From a checkpoint of a small transformer trained on Wikipedia.
Size: 8 layers, 5 heads of 32 (1 for keys and values), MLP 448 SwiGLU, vocabulary 585.
Each number is 200 + 40 x the weight over its row's rms, rounded and kept within 0 to 999. Layers, rows and columns count from 0. The size before them is the row's rms in percent of the matrix's.

# layer 3 MLP down (transposed), 448x160, rms 0.0863, rows 247-260, columns 80-159
103,267,256,182,237,145,150,232,241,178,225,245,181,157,190,246,166,216,199,174,177,278,160,182,196,145,172,216,203,213,179,130,214,173,185,255,207,167,176,188,167,226,302,246,215,217,244,172,165,200,207,196,175,168,208,189,161,201,158,206,263,136,201,211,149,183,222,266,199,177,124,165,160,222,236,208,273,144,289,173,176
103,183,158,205,176,196,174,184,199,219,173,154,179,245,139,227,198,205,251,318,148,258,252,176,276,184,203,203,244,140,178,244,170,226,213,264,280,232,106,257,227,190,206,259,195,178,175,199,247,216,159,220,215,157,161,176,237,142,204,191,201,123,207,166,276,158,191,195,172,234,266,254,194,206,197,233,201,233,229,199,168
099,241,272,211,249,229,247,130,198,219,130,234,225,157,174,233,166,228,143,240,199,164,151,211,200,236,220,146,148,220,222,227,197,185,197,186,195,267,187,159,208,153,169,155,270,125,125,263,198,221,124,160,240,185,151,189,189,202,150,114,174,200,176,187,240,148,252,149,253,137,179,240,219,231,203,168,203,212,151,168,160
093,213,154,186,120,187,245,200,199,196,168,204,153,193,144,233,211,279,245,173,159,124,192,222,204,176,143,210,227,161,141,250,130,261,255,181,207,183,266,145,188,206,141,220,181,201,180,232,236,164,222,230,258,235,205,193,184,143,199,180,161,209,138,193,276,209,199,248,211,181,263,177,177,173,203,175,199,148,181,156,149
091,256,221,171,199,139,183,215,167,240,187,122,196,226,87,221,318,185,193,219,232,225,243,180,254,243,151,209,256,193,235,255,190,186,202,237,243,216,230,203,239,225,202,236,249,187,136,201,282,169,149,231,174,143,251,323,215,197,203,248,223,222,229,250,155,164,160,221,208,183,165,185,218,66,204,201,234,197,242,192,248
102,173,224,223,189,230,231,244,242,163,235,235,209,141,212,205,204,236,212,225,198,157,136,138,245,198,180,174,255,285,251,69,181,151,179,165,222,184,158,211,169,178,254,239,174,185,180,233,298,235,118,261,141,247,223,86,142,241,116,221,166,199,194,247,232,206,181,186,201,217,198,192,156,182,189,179,200,196,176,147,213
098,236,197,278,139,241,145,172,181,246,168,156,240,134,198,220,201,143,185,187,200,184,213,185,214,200,138,198,230,176,167,237,226,130,244,151,273,227,193,161,277,260,222,175,182,182,226,175,236,196,193,277,195,249,235,190,227,231,237,292,108,154,218,220,223,216,218,197,141,213,235,242,188,125,175,169,208,224,156,234,132
104,212,162,262,167,180,218,190,282,218,264,191,205,231,208,249,182,192,172,163,200,337,248,130,159,224,240,248,157,240,250,182,188,198,192,168,179,129,186,185,161,235,234,231,161,194,140,163,272,202,212,192,116,174,217,165,192,135,249,200,214,207,173,153,201,228,197,168,168,159,176,152,246,222,179,190,238,161,145,187,210
100,194,201,270,203,182,132,218,223,162,172,232,134,215,264,155,171,251,138,192,174,198,201,176,201,170,263,263,192,179,178,197,255,237,162,166,210,224,194,167,135,168,306,184,213,215,180,210,183,182,252,193,235,156,225,149,168,208,209,176,203,278,175,177,217,218,229,294,197,134,182,239,198,185,191,227,268,188,195,233,149
100,232,239,219,262,177,174,194,165,204,290,196,159,232,197,200,213,156,168,207,203,295,193,200,164,238,189,211,191,203,157,187,239,263,182,237,161,246,136,202,184,249,179,248,171,232,215,216,255,291,137,195,195,163,238,255,233,260,173,214,213,144,157,161,211,222,200,211,221,164,149,206,238,95,166,219,303,280,223,251,223
101,189,202,186,167,210,163,179,95,258,214,264,172,182,264,237,182,200,195,228,112,261,188,190,174,221,193,203,159,221,175,135,287,190,161,272,185,205,145,218,233,231,211,142,303,231,237,186,257,141,205,179,194,218,209,200,222,199,191,231,220,202,116,204,190,237,162,204,146,196,240,226,166,260,166,227,183,187,203,235,190
105,181,263,201,192,220,148,201,247,168,160,255,204,255,215,214,168,97,158,201,209,171,178,222,208,244,264,188,201,232,211,250,272,106,224,250,176,137,176,208,176,193,209,168,135,216,200,149,149,183,184,183,169,261,231,111,234,215,145,226,233,183,223,165,199,181,181,187,269,207,167,130,186,229,120,178,230,229,177,148,160
099,187,195,194,255,226,243,203,177,176,137,184,169,193,258,168,168,74,186,153,229,208,233,213,215,219,157,133,231,198,82,187,247,244,218,192,234,216,184,194,204,249,199,137,156,174,245,214,195,213,269,277,159,287,195,208,247,233,146,198,162,190,201,140,188,211,200,194,273,238,298,176,175,180,125,154,210,143,231,156,219
103,158,242,190,175,221,221,159,167,153,238,277,170,178,223,226,208,268,277,214,235,107,145,160,224,178,188,178,184,166,187,189,179,255,245,173,216,200,171,295,167,208,186,277,226,242,231,244,173,182,205,198,177,166,187,165,197,160,199,265,193,226,251,248,152,172,230,210,202,214,217,158,238,247,178,186,224,221,216,133,212
# layer 3 MLP gate, 448x160, rms 0.0995, rows 248-261, columns 80-159
095,236,218,217,186,160,178,112,144,184,212,147,178,190,282,192,170,178,235,227,228,139,266,238,147,155,187,203,177,209,164,232,212,165,141,269,196,176,113,235,236,188,225,106,200,191,255,176,218,237,205,138,181,214,255,151,197,237,200,258,182,207,185,221,219,223,151,173,177,265,183,209,196,143,179,243,197,176,212,189,259
101,233,243,268,293,121,182,226,173,179,240,213,189,173,132,142,139,211,155,183,163,181,152,155,197,227,174,177,136,207,143,203,253,207,196,175,240,212,206,182,207,271,189,127,203,239,192,171,330,240,184,191,252,168,138,181,214,198,248,209,237,183,190,176,217,194,211,272,255,141,212,169,226,251,106,229,204,250,199,252,253
093,239,205,153,120,216,165,183,265,245,196,161,238,246,176,140,186,230,222,140,167,214,264,240,199,156,177,236,245,209,233,223,186,235,186,215,148,195,229,171,212,234,209,234,221,209,222,194,266,233,196,233,139,206,91,125,168,159,237,137,205,272,206,221,156,208,285,245,197,164,213,220,197,242,178,158,200,205,199,163,235
095,241,180,249,178,169,179,206,219,162,202,122,210,267,261,213,148,203,216,200,191,222,149,225,174,204,221,245,116,170,145,187,222,231,203,113,247,185,151,189,146,136,135,144,205,190,250,243,228,168,259,203,254,184,232,226,193,176,223,203,238,145,137,197,155,273,272,117,224,266,171,195,257,193,138,219,190,254,230,145,246
105,183,244,262,249,167,194,126,220,139,182,171,159,181,201,212,87,263,258,239,248,219,191,293,224,130,285,133,219,201,205,202,191,162,187,170,188,199,192,213,154,227,208,172,169,244,132,215,176,127,144,223,274,240,189,205,221,228,166,211,211,197,204,264,225,188,216,143,272,242,215,200,114,241,191,207,188,216,188,201,257
100,210,178,137,184,195,149,261,188,150,221,110,231,199,182,209,186,213,185,209,203,217,212,174,249,221,238,184,176,205,182,155,201,129,172,352,191,120,245,121,186,179,187,210,174,219,217,217,266,294,148,274,160,199,172,253,263,254,118,168,279,227,244,238,197,241,182,209,156,192,178,167,210,255,269,191,265,130,243,186,209
122,171,230,197,248,178,191,113,186,220,203,204,228,269,233,197,196,174,216,199,120,188,173,229,116,198,195,210,214,113,181,197,224,205,199,249,263,222,147,211,193,141,254,180,204,190,254,156,227,237,222,178,260,237,112,111,221,359,181,168,145,206,177,162,258,249,276,227,188,201,235,184,186,211,209,211,139,162,214,197,238
099,157,246,185,166,198,155,230,188,185,201,145,214,216,149,294,209,142,134,196,274,299,215,201,202,260,135,194,169,171,221,212,256,206,142,210,223,212,181,209,226,189,149,160,83,199,183,207,198,295,254,203,159,201,238,185,172,173,308,142,207,171,203,180,170,177,196,196,252,250,184,203,208,178,174,224,123,225,237,218,184
106,190,194,212,138,216,183,190,239,213,215,163,226,179,182,176,231,307,194,266,148,237,241,315,225,190,200,187,163,121,236,199,260,158,240,221,245,215,217,226,196,175,118,84,160,195,279,182,193,156,216,216,182,183,217,177,229,211,172,190,191,183,156,199,171,193,176,152,92,274,134,296,203,261,222,271,184,227,195,229,207
106,173,238,199,176,200,184,125,173,167,208,238,241,189,236,258,178,187,195,173,172,186,247,162,103,184,219,248,178,198,322,244,175,209,179,191,268,220,192,149,265,233,201,217,202,252,299,200,215,191,189,175,130,267,247,200,178,193,206,223,170,194,200,175,204,242,187,161,206,260,216,169,162,182,210,188,133,133,232,225,207
102,130,224,217,196,196,164,207,171,241,228,174,286,213,219,190,164,223,213,228,227,140,255,243,188,253,173,221,205,186,232,159,143,191,137,277,184,225,179,211,273,138,213,157,162,278,224,207,201,225,241,167,163,260,219,232,193,237,190,210,218,162,205,240,153,223,242,169,206,199,167,297,164,178,184,156,162,203,284,278,137
096,163,166,215,209,142,171,138,207,187,204,174,191,222,247,174,218,136,189,167,176,247,143,174,243,192,209,239,217,185,241,231,220,229,191,228,161,211,207,176,168,198,225,226,151,164,199,243,209,169,233,159,193,237,155,237,255,217,111,220,214,146,143,175,191,235,263,209,258,214,201,116,161,217,188,179,190,94,153,210,188
100,179,140,209,234,161,179,209,285,201,175,196,212,248,221,172,205,239,184,194,164,352,189,235,212,229,240,254,263,201,301,143,191,179,174,170,217,188,282,128,196,235,206,132,172,241,142,194,207,188,207,177,204,261,208,153,212,192,229,200,229,194,198,214,198,186,241,151,209,215,164,184,208,224,204,177,234,163,134,283,260
097,190,174,156,208,151,221,133,239,203,215,106,201,142,203,249,218,200,99,199,181,226,182,261,150,105,231,165,173,184,202,231,190,232,190,163,199,244,165,218,137,179,154,236,177,160,159,197,168,150,253,259,155,207,199,192,204,218,179,166,242,167,177,172,193,204,189,216,198,203,260,195,241,167,195,174,174,151,174,192,161
# layer 3 MLP up, 448x160, rms 0.0946, rows 248-260, columns 80-159
100,159,217,242,253,260,185,273,201,233,191,151,179,276,202,162,170,222,183,253,195,289,264,184,146,195,188,239,230,190,181,249,238,228,261,217,257,271,262,183,247,208,188,161,175,204,190,219,178,213,188,260,213,201,149,207,225,147,219,164,245,223,158,176,232,189,233,230,253,180,225,204,277,269,230,211,170,204,319,164,221
100,161,190,231,210,129,222,181,185,258,176,103,183,232,101,203,194,202,160,238,218,236,162,223,168,218,204,195,154,242,179,85,205,187,223,174,202,256,255,194,239,200,182,146,168,267,185,173,104,235,218,195,187,166,203,166,151,286,241,251,139,171,187,186,211,202,200,227,164,199,184,176,158,209,197,162,248,295,199,222,184
099,177,195,240,213,174,183,185,220,195,191,203,197,252,189,162,150,219,211,182,166,251,285,143,140,231,212,245,188,171,265,156,206,183,214,160,101,148,223,193,158,207,248,193,218,308,163,196,154,191,173,216,189,192,171,205,229,225,278,218,249,278,198,226,205,206,207,203,199,239,154,217,195,150,136,239,182,185,240,152,286
091,197,152,223,197,178,216,233,197,204,193,147,216,232,260,203,197,248,172,172,223,148,172,160,205,198,155,277,143,238,120,207,190,213,196,136,208,176,123,256,213,153,120,172,210,214,191,200,225,266,209,182,207,138,292,235,192,188,191,169,170,182,218,172,172,279,251,157,190,220,156,228,184,209,116,208,240,256,240,140,241
096,172,216,233,196,177,228,150,217,166,194,205,207,144,189,198,115,230,192,118,250,240,222,248,236,124,179,142,182,218,177,175,198,158,278,123,187,212,198,201,165,183,185,229,220,228,137,219,164,128,101,211,237,264,200,132,243,182,170,242,206,165,224,288,295,191,163,173,257,214,210,125,158,231,249,180,231,187,155,188,228
101,173,241,189,181,235,158,212,224,126,135,189,258,241,136,178,190,227,148,139,190,179,137,317,159,238,173,256,237,211,157,172,198,159,243,172,173,160,229,145,161,217,147,235,142,194,168,169,176,170,207,202,142,218,205,203,202,272,283,116,197,200,227,236,212,162,157,211,245,200,229,163,199,232,184,210,216,189,208,161,200
108,239,187,164,115,179,187,233,197,216,225,188,193,182,202,209,198,190,171,176,255,211,157,189,209,282,225,231,159,251,267,196,228,197,190,246,185,198,316,125,206,198,195,149,187,167,216,215,195,162,190,217,140,178,263,277,210,134,185,203,209,140,178,207,146,139,143,134,229,149,199,264,213,201,255,151,267,142,150,153,176
097,189,200,234,233,240,257,296,191,187,218,172,181,164,259,200,224,230,180,257,127,135,168,143,144,208,232,185,244,223,182,233,235,170,240,205,210,241,151,123,233,303,214,216,230,206,219,168,238,226,145,187,249,137,238,181,199,223,133,221,206,272,168,142,188,190,237,189,162,211,185,285,179,287,239,210,229,217,128,201,197
100,256,122,127,278,137,240,197,137,255,276,182,218,163,164,235,164,147,242,161,227,191,299,99,240,253,180,235,211,264,231,208,153,240,167,216,148,243,198,251,195,235,185,247,212,141,208,170,263,156,168,266,188,222,217,205,175,158,142,159,220,153,231,239,267,215,247,229,223,157,222,220,192,119,179,180,197,156,183,123,184
110,170,211,193,222,198,190,199,93,256,206,151,158,218,244,166,180,192,183,191,233,242,201,175,215,253,239,235,192,244,136,117,161,234,235,258,208,239,117,273,196,138,223,215,194,232,106,198,192,165,275,218,224,226,166,138,255,200,144,177,238,164,211,244,259,216,179,278,243,116,137,174,193,246,203,240,188,254,255,193,173
107,118,180,189,250,248,178,162,146,198,258,212,219,278,148,165,257,135,265,227,131,215,236,239,149,233,182,178,275,185,201,223,152,218,240,231,182,180,178,182,170,205,178,172,168,252,277,215,181,186,241,124,192,223,154,198,223,190,230,222,213,200,199,260,241,206,153,132,197,216,232,253,187,160,237,166,131,187,275,176,178
096,192,200,191,180,203,217,242,186,200,159,212,232,152,191,167,157,214,205,226,173,191,189,136,183,219,190,189,257,179,169,144,204,167,210,161,170,195,203,232,218,219,219,123,203,197,262,150,219,295,168,240,230,198,248,83,155,276,248,165,182,254,219,220,190,146,224,210,194,134,249,246,167,160,208,219,222,222,184,225,195
099,144,170,223,172,192,199,170,239,164,172,210,168,161,219,213,254,263,262,174,187,285,216,226,249,208,204,190,232,257,221,201,131,193,211,137,178,199,266,189,214,215,151,141,227,212,139,232,182,195,112,178,158,265,223,209,196,174,236,243,207,214,217,227,279,207,191,228,249,212,222,208,208,235,175,197,243,165,147,218,241